Part of a small language model's weights.
Size: 9 layers, width 256, 2 heads of 128, MLP 1024 GELU, vocabulary 2048, 7.87M parameters.
Training: 195M tokens, 6168 steps.
Each number is 500 + 50 x the weight over its row's rms, rounded and kept within 0 to 999. Layers, rows and columns count from 0. Numbers have three digits each. The size before them is the row's rms in percent of the matrix's.

# down: layer 6 MLP down (transposed), 1024x256, rms 0.0567, rows 537-716, columns 160-191
# up: layer 6 MLP up, 1024x256, rms 0.0641, rows 538-717, columns 160-191
down537 087:479543637493504514523470476463602538434391357599481490544513472477479526525458493565543462610532
up538 104:459552503474535480580523492512524387530510540570515465562482441521541585550457495517472499510562
down538 105:450562480486437640455513480477554496456500509518444485463394566466458516443500494520525487525509
up539 097:460420394499466420425463514471512510529486499548503480501515566539584465501486579516508484451478
down539 096:484540609554498494556582521485466455461550551501546546539470467506414440436431540582533493490580
up540 107:501500467471593443388536487538519506520583490559474486450540548484524504557459487462474587450572
down540 101:474491495514513524494516491522447559503492440539512479504486527463516512500515496501517520468436
up541 110:511488485518477550482582445518546459496579513493558550457494448456475576450414430458437418582509
down541 110:500433572549487471501427537502445529449519453606486384567495439497553528489539489583499352449468
up542 101:487506565459429485421461525605526449508493529452512560428510562427468528531448493448381479562442
down542 093:457577561585418545512508475398474558537513474528510554503537508486594455540444488516475431546575
up543 093:425553458424437451509468492517442507446472499594393496486491496531469555509432527504499513574556
down543 087:569501573532554476543447470579495529584447383503465561512512517418489506567440508489473392438518
up544 103:551453608526495493430538538571499476452468501496560497536572416588503595590375561490459498501524
down544 098:553568417455508540587523525436449467495485566535455355594549524467497555506549587492484555453514
up545 107:473556500482549441538537592460429390463491524488485516517505489541508457589482565586441503524563
down545 110:493409501509464598471523463478447463499540525443465450470500526524510537517500577548475522536526
up546 094:410603415443438353474490509508550488519431539573496508501346534616451557489599516540563469589555
down546 091:516571540499500582480497511439496505554572479428412434521487505496408557454454484494555491482465
up547 076:491446475485570515550397537516405469455528484509535505471501437547492458442503534427546437494474
down547 085:464476438473509492501491604473544510513380505504515470513532490507509481542441417446458529532519
up548 105:584533495471512530571541503489497529517519499538423537420526500464503605546488560360496427453517
down548 107:501490529507487472518508459459501503428521545513488483557536440467586401535488589480500540528486
up549 110:462474424497560520423493588496444433545445505617505480496503424492525565468482563540535550473504
down549 108:509488492507445571476475565558464475508477475479504514457459490467565430425543442497500593471485
up550 096:400599467452480468479392519580355408438455523554527480537544504636500490570562551455507441498482
down550 101:526430456494535388503543558414528463470549414542510479494485449512434580531573527482442492567456
up551 109:542521553482537520525585469510487517525459532460614520459521528433517580501507402524517574491462
down551 101:527449459420565532358431586466449509487445366404460469501574473488448509543524534512574522542501
up552 105:523521525540483469581492541490438428594463509610530462513530479502518630485488535512497452552499
down552 102:460523457512604415428535522513493452461490569513486467560512553539537412468449476481430453537550
up553 107:475467448512434392531583609494441433460513524511453510538536422460555452497501523582466534495618
down553 100:431560491507548485486470456576534551433496478366543469559483519493464462487625550457419493490540
up554 087:365558502488487500366511488580543514482588512493508640458483539495386489492467512451577543566559
down554 084:500482502493600415477513464461483553594499430495422513529482401466459462408469511460504474522515
up555 119:468594491551554376534524539561465346527533555499481497474542493495462459521495482476440503584486
down555 130:508504513540530602559488511512509495506537427450450477447584534489424531519508479434427547462383
up556 103:537587555508517452444487537510484501532521475424508518474502482438625536483474463501516461446505
down556 101:527454538512466462458513504567473461409550416479525475499524421385555593547493475380465588566405
up557 103:533635504489522458495425488554480471477471520402611492475579520527490497520501461575562485490417
down557 099:491509538587608462483561416548502433563461539545539482583494451525491476456431574638540457543578
up558 087:533493501506480493560469562468471440475577515578571551557468505501472528494580525481565566463532
down558 087:525493504573495520460498456487549474574515538461502536457480585583519532541473486520535475451434
up559 112:523451486444537546513550462504476501448556521459520513496558572503527505512508454430464479457579
down559 110:516557522453449531501581538570441483483585492498455454458559491542443474494526455508506551476535
up560 085:506455548416524515511601502584536547578453547491525566448467529450524469476499443530550478534512
down560 093:480405520504553498530452521498467533404494487502478440458487431487472476527485518514420395492482
up561 090:441521528495429475495565444547488382506490507574467440478524521437542556481505533546525539520513
down561 095:516489487443483569469504435483530451400441525526469437424495489491563470534544529566485457528570
up562 096:445497520544564563471480447591525513526512534516530524556473454481421491389402452553549467527473
down562 087:536641581517489574480421546425543555493489395501397485466548460538479487591523572477524400448469
up563 108:438472491440480497512544556568484534465486501515479490532535564688475549433462438488511526544522
down563 105:458530497488556463474479545607411507420496494430567472520549522365536525459414454527547545426524
up564 116:525465491554535439519505534568499458596503519499527408555515478504499467439506540520493449554503
down564 106:545503501534614630602578535556462412564436460519457440482619521415442556431515453582514511467528
up565 076:539488610502470561444505460453584446546616607441520575457546513414403505528501497565593503490506
down565 091:539516495487540515577453466518487545528528562582543487530546356504432534511375437563448484552421
up566 084:506479546465433545581472608551455498516542549512448574504558407506535471526435479461556490523389
down566 090:506544526474444505490607465535559537413479380526525501547526571569513452496602519572422587518491
up567 092:480512518592477538445501487478536489415502556517523505419614548558500516558439490468460531596602
down567 098:554499481471527574531577501425507533508526482527440587504442514494453535493412548431582530506489
up568 076:448512482473495507482466500527508493470494567488565523464506543470483471444449446379456574578417
down568 090:558534541462596472544462510442550426564568481514491567526532434413606525553471510575510489576510
up569 086:501483586471584482476504469476546488461503627440553593446468482437440458539429470504571468547548
down569 092:516457563489475509465455523454541562457610462497446503441538551495486494507421453454513567504528
up570 104:464526567428577507424482483585492493414523518480452626523552555490552511496502526444525529458499
down570 100:512541385441495477487478442549542471469476498562472462527564530532504526415532470586557466440537
up571 116:479498449392492446578497455570491489491489602483461487540594595636448456408494496461484479594444
down571 118:483459480503525536493538570497481570533471538451598606496503480417481488478400521564480508428577
up572 114:452503504550461513450555484504501505428578526498495533484474549506373418539452475385483541463587
down572 110:548460435401381468495497518524385543503525508508514474645462415520518485489562511539492517410497
up573 081:450557583571548482441635510526514457483558484541457529536482563505461460490471443462521484556534
down573 083:539566505543421449443525480547513515478504590524585513466458483458526525472515427508470591562447
up574 106:392472510497495485410560453549521449453508506606517519519409499528422347505542520522476553470510
down574 106:481500482535439449498480500422536481515495400507560457441481443492456499547534473485499348620521
up575 097:524499491477524493469500429448498542553617547578516520502548635549429470575438521412503473464571
down575 104:524585440526462431498484605569537451484469541479523528543509430523542502535569442622485456475500
up576 100:434656485379563511451534509499444476534486504559494485499506542481522520517507469549420542415543
down576 091:469523455478492566503465484559534527572499352441428460477458599495506500525423546483513459502456
up577 112:458523440498462531529511481515498512499544590654498517524558620471466564519412528424506468446566
down577 101:545557536502480439488491532473539480492523530502511564588527398500507505506539550549478524453521
up578 106:424617504444479434476450561463482466523538517577504491464441425496459501469444535489499433606513
down578 105:489474490495535410470551495598445520513515462454473451525493526591507525512457551623433518490456
up579 093:462501513478534434431462459539493511504429509521591429508538430459557593587516608446496492604574
down579 087:548384542554417500525447511506586538466529423516510527488549502503434488535517574511441544522480
up580 109:394464357434542424492475577453546406520375528532471561490436543595478486679522562553484532513528
down580 105:465450457452493390491400505506501538490479553481442458459404442464512473407510570575591466449497
up581 099:443513503512440419455472556485539391521506500504539462524535522537542495497493442517462456510544
down581 094:461480521511435583460515514400546535439549539472566514490465495446517520521558487507399575541470
up582 110:416576486534513496479435512552500538512460556479520482533567420560525536387471437529587480499385
down582 107:343550428514497523529536485460454564414488459546418447394527413445511457615596481446425529470516
up583 104:379557583565547527485535495583412489432563536456461495465473497599459489405493576466576542585488
down583 100:476532626524459552588497407475619463587527509515534503497529475455473516555462413520535470483554
up584 077:483549408482498484519577456483413473537509513490549501534473481522547471532555494494460568466613
down584 080:481385441510566428545457469556454550455494379438450570500471503500491493557535470468551529449413
up585 099:453496545471516471483595510632474527539542465610489604434506501539532449473471426456448551504559
down585 087:599508461435472489511441489470485575572486254459432520513493545494502486450475450516481502435513
up586 091:459489464487470531533506537429552492433473501501487561452461565505452500595422515470492571544448
down586 090:544552529457568509449479514507499495521401499523493479486495472561485446619546514501544594500472
up587 112:547465553478641453531520567580447456465457514502560457555520512472490436531490493625462506501433
down587 101:514451497384521355462524425378538536435560438488481428520473490560553429530521509561512508535478
up588 085:576469572455452557531481538557483461503603522627526529491466555462384440520465633466439508493439
down588 081:483500498518512521498425467512494499443419463447459447535547391490487464538538470602524505546515
up589 114:520498501497568532501570561555449503513497529473511556522567435516441567511539496423460577504446
down589 115:495380478489576505378504540494496453478524459478515427601529531499574556423454452554489448543542
up590 094:484443477544492489517596494531493491444515513450487531453476515542506487430458525520560554499494
down590 087:542526611512510379482460471522512510570480454495486494537429576535499401532489450561523527543570
up591 099:443426427523585468547471471568427417498548461489417498477507447493451396573516501542481461559482
down591 101:495457492576432547526539476479583517501470426441491425504433465462497581550463452495537504437545
up592 100:538614446434426579514546480553475501475463587525589567440524486495430578476478528432575508500505
down592 100:429503363471523545482531450553503500481460485515577493432453460583498476579587475475439509441474
up593 082:467502520473619462447446543573468431532394551487488522458495558487547428412480493400545429440481
down593 077:508455484566502474477517487561451506474475315534500498459511529536514534533522440599503523430546
up594 103:418581509586502450474515544548507541488522495541544607512476519522432571511534526554476511602474
down594 107:554481516430417551487477457515439496525546479334605533417496520427520501571506484435482520413388
up595 104:393527526517587444439589501600526499522538569435514525509485486514425567444445417453360509428501
down595 100:543466553519424621563467511410503434493484533462494498511500471562581504440510502557510493612479
up596 094:415530518488525460520492556572435477496525486497585483539487421551500461389566472549498447441408
down596 098:496443482579459470569696576470537475434516464537442575418447566464451457577497524463533454496648
up597 100:460565465427493465404473496573504523452431538477556489503534509504499442520632502516590506560553
down597 099:426516481518462481504501522421566572507477458463445452492513599481404517470546552509578463552477
up598 098:379602484489514454502548443527441443528499537526555481503540546518487522548530438538512426472483
down598 102:560498444522465535619439536391580532513473469441549447548519469527552465526478524488547433489465
up599 111:486485454563572539482408485456488475591580576468488492481459573534427475432534547401479444453415
down599 108:494493561456484355446488441400363529400483490489489484470556502473478483520550486461501488516588
up600 108:464528426440477529463489526611459468544476530726450477521478496504529519517465567450555501479519
down600 101:451476506497482506483548524575428524495587487478598453490497488514466510598503546521513547382506
up601 106:424425436540492408442485526581446520415483591490550607421567453534514413386465481437498533474525
down601 105:504487558488490454437500474497483502457528543548408546575528516390549490547495470516478574422560
up602 108:528461498507530545508494439526515492547435546596519562446513494562463547546454512538445525498493
down602 107:527441525526552525498478541432439576542499509414595448558453521565474530508442457438509469531463
up603 095:486418527423583479418515562477549434536543500523425472532496590530533536408529488525556545464474
down603 091:499499446452593459523535482528325510477525522481515430462546479458565456468490525493505585398578
up604 095:478481524486537467530544626542516412594492490574515556485489546560415522551453561522504445494535
down604 092:477533503575526573477504413528530478530618533516503513499519630483526487497537501438516518502453
up605 104:502587457514548431433490517516429440500536524452578438422567440600548428458536471438520416513540
down605 111:538477561519537560491446490504426439531552433485473510484482528499495477528534544482459524480411
up606 076:495530559483499362499441466567355413513408496469546438627487445462532578471543459585437476536509
down606 084:482574506461526562549445439480519584477461547493597407493449452546520494539418480390527565491376
up607 092:489550563469461498488577474473583471499507491473585449440535516450408524538509485503545512505486
down607 087:583419509496517497529492533517554442557478480478499550504435468398479584548468512432523478476449
up608 113:476579477521551480456517435555506537466534576541504636473517579547480510541556517373472514434509
down608 114:519532492504456508505482496498495606537557438531430541533505531453514546524548468495502476463515
up609 096:458541468450568424502511627495399507424511490489480434491472560567524460569452484545471475389558
down609 101:562522435458454495435470484558538541466518578505562577466460393452463492472545596516461476526478
up610 114:423461454424432462451483655518495401421462532497572524515483570642485541447402547570585410506459
down610 113:454479493497544448435492542379496499523549506474488501579436507482541521527493542558405517427520
up611 103:508529574484550540460507638503473583489528537428541640502473497571484524463431362459490525508557
down611 094:570555480471535529488428434407525493508458469514443486552419504519576430565515524498634449451557
up612 107:450516548476499454442515444586499433485504530519496544518494490480445500562541506431445436575552
down612 101:542493568503539482517382473526473516546481460509427490546512549489474522478525498530577488458496
up613 103:473574468568562585516497453509524551454523545507485441374542515474453493554516505453521495482496
down613 104:488538521489399467426489507551515473456565537614465570567531529556550543533435479491479541488439
up614 107:520429498445446432483474480502447449629488516514516523468502500599366591532508553403439537525489
down614 102:504450446496514512522523538487525590460430467605534562485513530601522475483536566461505450392520
up615 084:550531482464519480519561492429497419366467490503573475439597556448539538474444456544492547526549
down615 094:482457573407547438495497446488420561571506424504504475530484461470539575495535515510598569545439
up616 085:514461514457493495474509574425560470445611552465435546413525475409503459566475533548510529527632
down616 087:441562466496542471446468500459472563551530471427550513418483480603498534527403423440580507583476
up617 112:490591449452545434434558636564444439524519504420567570521494419495419545481500471447488429479470
down617 113:457522491551438438417542539506508438426438379487430510400609348539572462522458494464517487444486
up618 067:479538439457427510476518472543550415489569580527558573472529551540469423508530564575528473501450
down618 062:493467530539517496480427543477603489497509389428521519474413503510420487433506487445538468450420
up619 122:423537539492514489517500515576470471398532497492479536463517570575513394519479538426609543424446
down619 115:529503476499512469553506471546483492472426532465477687510570490540461474551508437474505482487472
up620 102:541524526463451579502531480471502463531540483472589486437593536528513498530479545578462521578427
down620 099:518491570557504590394469405616517462504497455465516422488498556533514555504505525452559555528476
up621 117:443573418571412478504468563518448472515608543421466500432563510595588516568531427484519499505491
down621 121:492538472506469499504499501500548516543501355509488555517506482532431493545581506484451488485550
up622 094:507518459421489442521513456654423465451466462478495490549478560484507509519504554513427415468514
down622 093:443546419476523516496454524511555427552493490519503450541463491465435521475487446458475524573513
up623 079:473433469576465489425513506557523508390550601476514432440535499562494475480513564489445578462483
down623 080:564511551452523468559446473580432507527491476535513478493520521535423531375519483494535503499548
up624 109:511515539606533500450476414626509483539584550487450459469494523536435502479448559394475542494499
down624 108:448465491523456426454385568545597481500438501507444509507519481470539414490469462462531515559492
up625 112:470503523504453580440501469518523480405623520487502521431560430525484568566483489465563606564580
down625 109:450493574521567634479452516527520468579559577454586475510499439557473493562495546414588532516513
up626 111:497563502500468533472438445440567509493489553474573527393506570545455508579410535483497471505584
down626 110:511446533436526505357466496567466495459514525497533505465534540526576435445564466518546584534430
up627 098:407545493459496512477512549475439477501531530551483504448530488467484563508492515521545465540525
down627 090:552482471483523412503535560493471468459487358529500535420466498403483490461444528496497547516542
up628 115:478512493536518439532611520561437447417508550409510474407477546452412527478519516419566552428414
down628 114:384574512480517490532505590542420433475541425425531543485433424478623547655453467609573482423544
up629 084:528553496411637502454410486556499404517517548511481467529622502399404504532514534535485416517452
down629 080:537480590475598464442456556542556557587560432497538583485431588506448511500471474583537510430470
up630 101:450503503460498532410450513455441442470564497512487507512500545448504513536476432429475576492584
down630 097:577535463529494494528440564451502443484494494495461510511533479550517548506553505453528479537476
up631 104:483446591559640523435519503472489494482540517432532557531591552455502437607544601482477609470539
down631 095:525571531459536565511483480538512555512468457462432427427449556517470618566490457620516441491449
up632 114:420551411439512423476503543542462483429470491484571516427521480535527513492522470519446443547556
down632 122:449568557443450496480432516515479386463532422538416482553481456556469457449510460554441526523501
up633 080:511455588455517486534557516521513524589522558429508545492483588478402504466403407431554483462448
down633 092:562542520509496493595444569542518513457472509561516469368524547432462448532593540464500454509459
up634 093:490580452518492562427483490514480474548557592539604523415524585467458479491571594465496438491543
down634 103:487505504433575499563536505503463530479467497501496511527477525532522439466496493503497530450495
up635 102:545499531516474492514576551568498452531499565517522579514499456541517484430464466507474472498534
down635 096:450491572429515548493590517452538589517520560497486534568477467462441523474418480596441422440497
up636 098:508649454464490446491599457460539402476583515512492627458505508467492556550531486527475458469648
down636 095:510574491507382540438533317553524561493453506525463507493438508460465512574529526454524476580537
up637 098:471561420473563381475544519534434461469516514468534478533489522571579522474560443502493535531548
down637 105:472487531536457504551568613477497529481488505499502478471472403521393494541475435527532548555406
up638 105:477550481490575542443521426453481486584569523571516557508478487508498492550482544483439497561504
down638 101:509436468479548589538550544516599495557478537482512459453516467509627597482569539500530504401455
up639 102:519482468445491430475496526510388446528498568452564497415563508514519540510426545439476447399464
down639 106:481504451404521532560461442419565526465487621466513524474467433447487468515408521501543510479504
up640 115:460572447490465471578464588595439457538560604564446453445485552449485519492509473482548450435559
down640 113:544497495504538453463414503567505554511518418461523501479490482486413536514477496525457436498520
up641 103:481434474461480455444480529558426528499486484545504487476514475514477545502480551471528495528416
down641 097:419373523473521570543588512518502523487423332545422552513558580472516409501530478515544492509507
up642 091:438548514551448512412454544549522488506522556469526588432540529532484477483537492484438632469484
down642 087:642514465467456501604527419615433556513415516495466526496602486468419496553533440544550457453506
up643 118:507412531482546528502474514457401511436540494491442492505551595612445561520478557398564512446558
down643 120:507539419498497488458475451510558553531529558561495545543495492501529514565561521525434546526464
up644 111:530482555526388486523594530481473570579494521522516486452469466563480415453450503467417497608523
down644 109:519474500467545466526522536412524439490574480564470525580560469426491450424501464445540527481466
up645 108:401498470531515460464418551555459438589505534545593523485553450515484555527570471456470417482521
down645 104:493378493391486442388517511470475485542495393453424534507498611455549466480537532469591498524577
up646 109:453516419500491499477425443639477500447433540530478470493552496461450502440586530515549479452498
down646 109:461542413379518512452505488454487519479464468588520516524557401430570521552497442531506550414528
up647 127:518451461378462539515429463440512423532533537541488515500473571415438420603515491484468473533505
down647 147:448492524488474514527484487445483497506490415535501536487593526490605476485474457487551508478454
up648 100:493532484480497602511630511456521385487504511536583516490416539454471617598412514431465495458475
down648 092:398550526534501487483482473505415456541455519518552496463546484517504412479576514536400386458563
up649 071:498496490454479481543543522524433424488474586512434527525477638552516460505432577546484538377501
down649 066:480524415547551508425460568560519466487445492488533526556474463381405499527440511534486546479473
up650 109:584517506538566511490466517483493497469489537534502555458497444399547553510463473437438594452455
down650 107:481526475502475447393493547567507433528443494430432558555421487530486516520454532401612566502448
up651 094:516535526535500518426496567521564513477492562493537519378423524512420436483439568468579509523565
down651 099:467523473546490498498467535514483447532547512515447501537477448399469568487533446454393541525496
up652 102:496453428521508575543490443487457527505523499597627524492534525516462555498567593553423496670550
down652 096:500526497510465465476413515538527552512494460597428506545461541485552463499555475417596480460528
up653 086:476474365557439482498439579543493477542471527497608511484442471516421502458578499519539516531420
down653 089:464518507486628523497496525377592612511401376514497467498512527547543484452476523592448549448584
up654 116:414539532506532503469479523521472510594515616515497550543555569586407512528584500409534501517465
down654 123:531461466537608598465573503524571583515436445467493571486412459511579488442514501492489554485543
up655 092:489561424474480465446512503599436507482449547517623462506556500567583554536500478521440505588504
down655 097:536401462516518493449484503549413371408532513524522577583535491539459537481457449508435480611517
up656 103:498473524571447524444579518524505529475456528542544540459635420454480589533507554513494523532486
down656 091:464559520437472515458419475462574468513467552529495520533441548409492431459432470478463579521471
up657 098:421593470488552446455516570544429447473525531626528534462537476403482489511478505519438454512490
down657 092:585528437441496457504497530511548606555438516489546535525512488578477500454536489505451488508508
up658 095:427552492516493428524448439534522514516485542515510523562625478545431516472537499480473392518439
down658 093:500511487511504476493491548477509491513520497511470435463401497531513540532533546429484560457444
up659 108:392432555453486446497597524584483486435564529544468539489541591588419448518515470531519596443547
down659 101:519497441477550505554482513532528567583509566456570529497557448534577405526436477531452493468517
up660 111:515448546534662492498509492528484490524590495506533487435508447502481506451425480452529535457518
down660 105:552549487567538531475440588483521428448557487476528525490474525444443444471420540489455447448620
up661 100:449460490509566358522529500509473391527454509514580584504557447498474490495558478526550543555528
down661 097:564511538398497565524475547412491560542534490463531500517429444520433512438559471462496493513509
up662 063:507613572423628449476505573574502456561548584500482527512450484531491513461415516497474579529481
down662 068:504511477581527420504486520445450431477512471522488480518484570534480483493536386586491522535539
up663 092:520494553498599554527419545460482493566500498553582557452507478483542514550336482514450463382439
down663 085:546505598555423526547574512533457505456555465513549474512536486416470485471534538542491507548565
up664 101:471478490478564484431560488507451552516545544471561465487518529575472529510494498453501473409498
down664 107:480516497456489388507605460532494419425496533511437540555464473460552467435482521483544525656471
up665 106:362438498533459481495519646461461553555507492542529443472538558684443546588478543479509441513485
down665 101:582549478498485497525543481427493495558543560523551556550478505414535485437468530511548546474594
up666 095:405507503444504475436567580598534501584428522595593542592561416491544502504577535563518390502490
down666 092:463448539436524458485483584369456486551514511463512444363534524545535510493547573462481492458612
up667 099:463507513459506453473537463570492562490484528471422532494517462553520345508427433496455489539560
down667 099:518508520388418465559498560429486487532473538475505539561379455568487585522566479614476435512445
up668 093:459463421555420426556535536530527427432526559538499570456503588486582524471592597512486522479552
down668 087:535551412543416495437495491533491426522552419453474513561570398429465454489497495529485485473523
up669 093:486556522530538472519486521531499416628528507534573416416488554569484496463411602540460423542505
down669 094:495636531474449450453468566543454489526416474492464505500448467540513582528490436467550528537447
up670 092:450501497457493511556552573571453463490435525572493530492458508559460576545478669454478438487506
down670 089:523468471543512507585522514502402530514493475525505535459441553498533527542548480547443471448512
up671 066:516519522426543480463515517534457462503552572537526515449498484506437481465439509503506557559503
down671 067:492485489547475482529459498462467453535490525463497517534495523532499504521524478510474465471482
up672 096:484589435538454500503606441503587446535562566486409502435442546466570530522520518530435480556582
down672 095:550519482481523515483436489512484444510476491423482552468408549540376457442483453456487501457475
up673 088:476492524551536444437588461541509419593515530534412503558525462492393465528531605500531467565494
down673 092:514510466454541508523563472600413562524506538466559428498521403586495492499446578473522445430513
up674 104:399576519511573447523509633533495453557562499492546564488506507508397542549486445527507476543484
down674 096:579474548546500595580546503530484475528560517488498478578411472424540584531549442495492557562441
up675 110:367601556507458448457554602624513537498493543523489584444461547546453552543428494504530529503449
down675 112:521470495533437526563464484574465563484509590537566503484435511550526506505467543531567527464441
up676 110:475517498530537475518659528565463495555460490524611542431553520534463612463492533600504501581454
down676 107:558543440488635530613538489571446495478487473434574502471520596505535613515537490434495475435497
up677 082:462479501510485415444451454553536360545605495510453520511456592535543555495583485474499473534516
down677 084:454441399510465450544582547441509504494455542447472520466482497553514483503501532499393537465590
up678 096:489511459523498601489457465467505503466428607626523624489477465522490412547432562442497427528518
down678 097:499472511466428494529516496432430454495505578553469591437510545579527533589496495567486557463487
up679 092:531566483416426489589561478509385459460493527559483414518579532550576541575470499516506483500494
down679 094:441495416532534508426463602466540429507573506574460527525408673581462555499482477450530504559487
up680 095:438530398497520521371484475500483525465487578534567538470515515461454536485499512434562450452419
down680 100:501486510537583575527391477438361504533530462555426534506492532532582411472507528444519545527492
up681 104:490586450514553470428489570619497525541518521543479534420571503560430476487514509453488501471443
down681 102:547502614478546573457535528404536462523481427508502498470519525494659524523503494490512612554446
up682 101:412506505437508439409493577515523447507511528485430513496538562604477473530509564539459451469553
down682 104:525575521432523503427551525514497472475423496463499553507559520592532491524434529438537507526529
up683 109:471550478496491489391509532553535470433516544514585464425599575501488492525545492421531407476465
down683 130:449535483607438462516459552536528479573589592507478507497419583512410616367562373499554496483548
up684 104:506447458532546460453481509472529386597521531506459477535527472437533532431487469392472531504485
down684 099:464529515467471453523484488488465475439483403576509556483513504496447424564548511595521546510532
up685 099:541527508500466507526484369525463443492529504472513487535468463490531560556473506589476506472553
down685 096:541478497437446465452480467483513473513580394420502423478559542602481508455465504477546439435523
up686 068:526523480479463457499510516464527481447476570480551552539472543427433487501451456428487591558527
down686 071:394510440451500445523581481577458553454545510434506435386548507423536559458472417495434535500483
up687 106:491418478526582553473515519546428548533486531499513502494569396486382501490515583383368491677529
down687 113:375590547531448565558566451370519495427481539558477532543542535531576484434492408544497563477525
up688 106:393434556453465478439528535484505505504488516456455469552536523510473471531563504486513433507532
down688 103:531460518442483547529447459466492435527485422505493470530543607457501464484481515522532579545559
up689 107:560557472503478463428550454503478441489475522471574488468557491587585495470542459418481550513514
down689 102:497439462508494485487572606575451528578538493545415485536393631626482453506527618419496536435549
up690 069:436491499465576581431525488555538563538525594539421561489422441602505475554536522461489493510478
down690 085:571533517542524514481563558496459540529526515493527382397428478523501577468481470542485512460524
up691 100:462516410409568474416498513533431442567494536495494490524544559443517507524464466504463545346409
down691 104:487535462520488578513579485514551474442459600522462482522486513546456533447517589528512503511496
up692 117:342466491506454481496573539490487532470474557498479535521563560608322516548449496483517549524449
down692 130:503633492518460579411516517568530565473460583511616547587518439616470498563418521469487512506399
up693 109:487506500521466556493569528479535488482593562522550563377544510489471564506467469421480546438579
down693 104:513515481505532475431490573521500449504512573426609477499404525553503510461482448428462476538416
up694 097:474487505470474474529487481508363487495469525488537445470564507530541569519474558483528512467586
down694 097:495634482499572467550572466473507456573448482527488539540533427485519476523528488483431555527487
up695 079:494521496455555511498536611503542492448538505501481552438445551459511469547480533542414572560504
down695 086:495501360486501458553508498535445519496497555558566451541556387527501597445541496547513463530452
up696 091:462497444517589503384593513416351491439568522492393506451493448509498453615527502518487508524539
down696 085:525453491526580487534452566450449419516525425510553468393558438471494467472472555525468486496491
up697 085:427491519472477452509593498537502442480524492497444570459422570476388504562572521508445517541495
down697 086:547429437542533571555481389507481487634487495475501495499601540589492428478430477592542492461487
up698 081:446491533558454507473462471425579497486569569593476519477479573486387492479472588450582521520489
down698 087:491526546448514593566473393456497471563528530533531502533586542566427468490367495479450519559512
up699 109:516512543528492503478494528488479469541503531535465618466489489465492502488455519446391604538532
down699 112:437474493480562364570546472426516461405513456577393468472500460468531496489555542560519494562475
up700 120:526538469399545535513517531545453544481509512512501451549510589507464505412524446488478570450515
down700 113:527422549474489591400467550523573618510400463449491468577462501457605573509565580472494512501492
up701 079:474501458457452443443478495575441494431426453493442496540468522560474405587513561489509505493444
down701 082:463487409542476482512466398535407519605529241453532490561491423454476521633490523421453562494454
up702 116:494523457436413492522440466446428547496470573530455505481582480514483484507516564455543464473529
down702 107:580424522439501491491528543455524491620406459515465531478565409546491526593487502523514487521478
up703 115:451564482497561563498477589597461512367519527535559595434504435577434481444387530495528433440464
down703 118:500464477519561430426529492576513442509435394519485487488636498501518475561491537442493567480474
up704 100:511598530487627511521488509555437470494532497501572504519484411448486573471561494542383491523571
down704 092:439519450487410448533484473426591566440514386565546461520441436417472509473458510539623463542468
up705 076:538480561485486532537491569482530441497489479600537606521477477547442412568527578481507490528508
down705 083:496573537516493510490483413555515467453545488579487487503503509571468480475504499501446425618486
up706 095:445509537519486488448555578558510430525551522589579527493415486543465561407545475632535549587439
down706 083:534508518500409488422480525491544477474565405514570517516456460540530425534458406431495477502473
up707 110:428602454554600540448513440499502521404490625488521506432552462479543445500451496486549456455428
down707 123:480460538477521387404465571571531472440479455592529515511437540403543420468586506540482549465610
up708 086:452535513471465505409589439401538484410530541467487465461513564537352400501469529406529508520489
down708 084:509528458566520481532458482445504357513546568497520553497472549446432497384506493584554499524565
up709 095:497541468474475452491479448492422470459553515387477514464510528461460514520516479505445439543535
down709 100:467487445460509440569420422499496547531513530500496506472472482588516481462418504575524512486478
up710 109:494552539481501487497508597542431504387558578511481599507484511521549587484435496456463559454487
down710 114:558456472522472482504476558519474586501591542408558534526415441519397443540550496457553549511541
up711 100:539483472485612511485533535533481538431549496504581500529512504525508568464494454393496581438454
down711 100:446444496469449485437547512444496444438512510553547478560404403592430483487514539587487519531484
up712 100:469547517455477503464486520580466479417530582375429463510452587457448603491590419441503499553686
down712 092:519418536530432445579425468488479490499559473464500574453514513473489581509536525501478544438445
up713 083:549511438437461455456547496565458406495481502628490424506492502471522489488526544385520546574544
down713 086:468481455529516499465481601504524532512555484417415508477432454621517492507458539468479640471538
up714 109:421459572554465418488531651618484493397505508509495575477552376578458509488489531610486508529467
down714 104:526547424485542523534386518443409531479512453557468566514503557466559570510498582444523497453531
up715 096:482480399509500487502512494514524451474487520521545436408554523667538560435499520495544461434411
down715 099:589460565534554526514560494409470526541524393418445496446492473478570512493499468574455538561430
up716 084:543520450501528501525473509488504428574505516572524442531482519509477546531562479514522395425525
down716 085:449536552520570467528493543530497450444484474482581509520481478567514460479494571542502526513470
up717 100:465482520563447528494478514503504501453568511512634520460519617540487501491434499430478491561468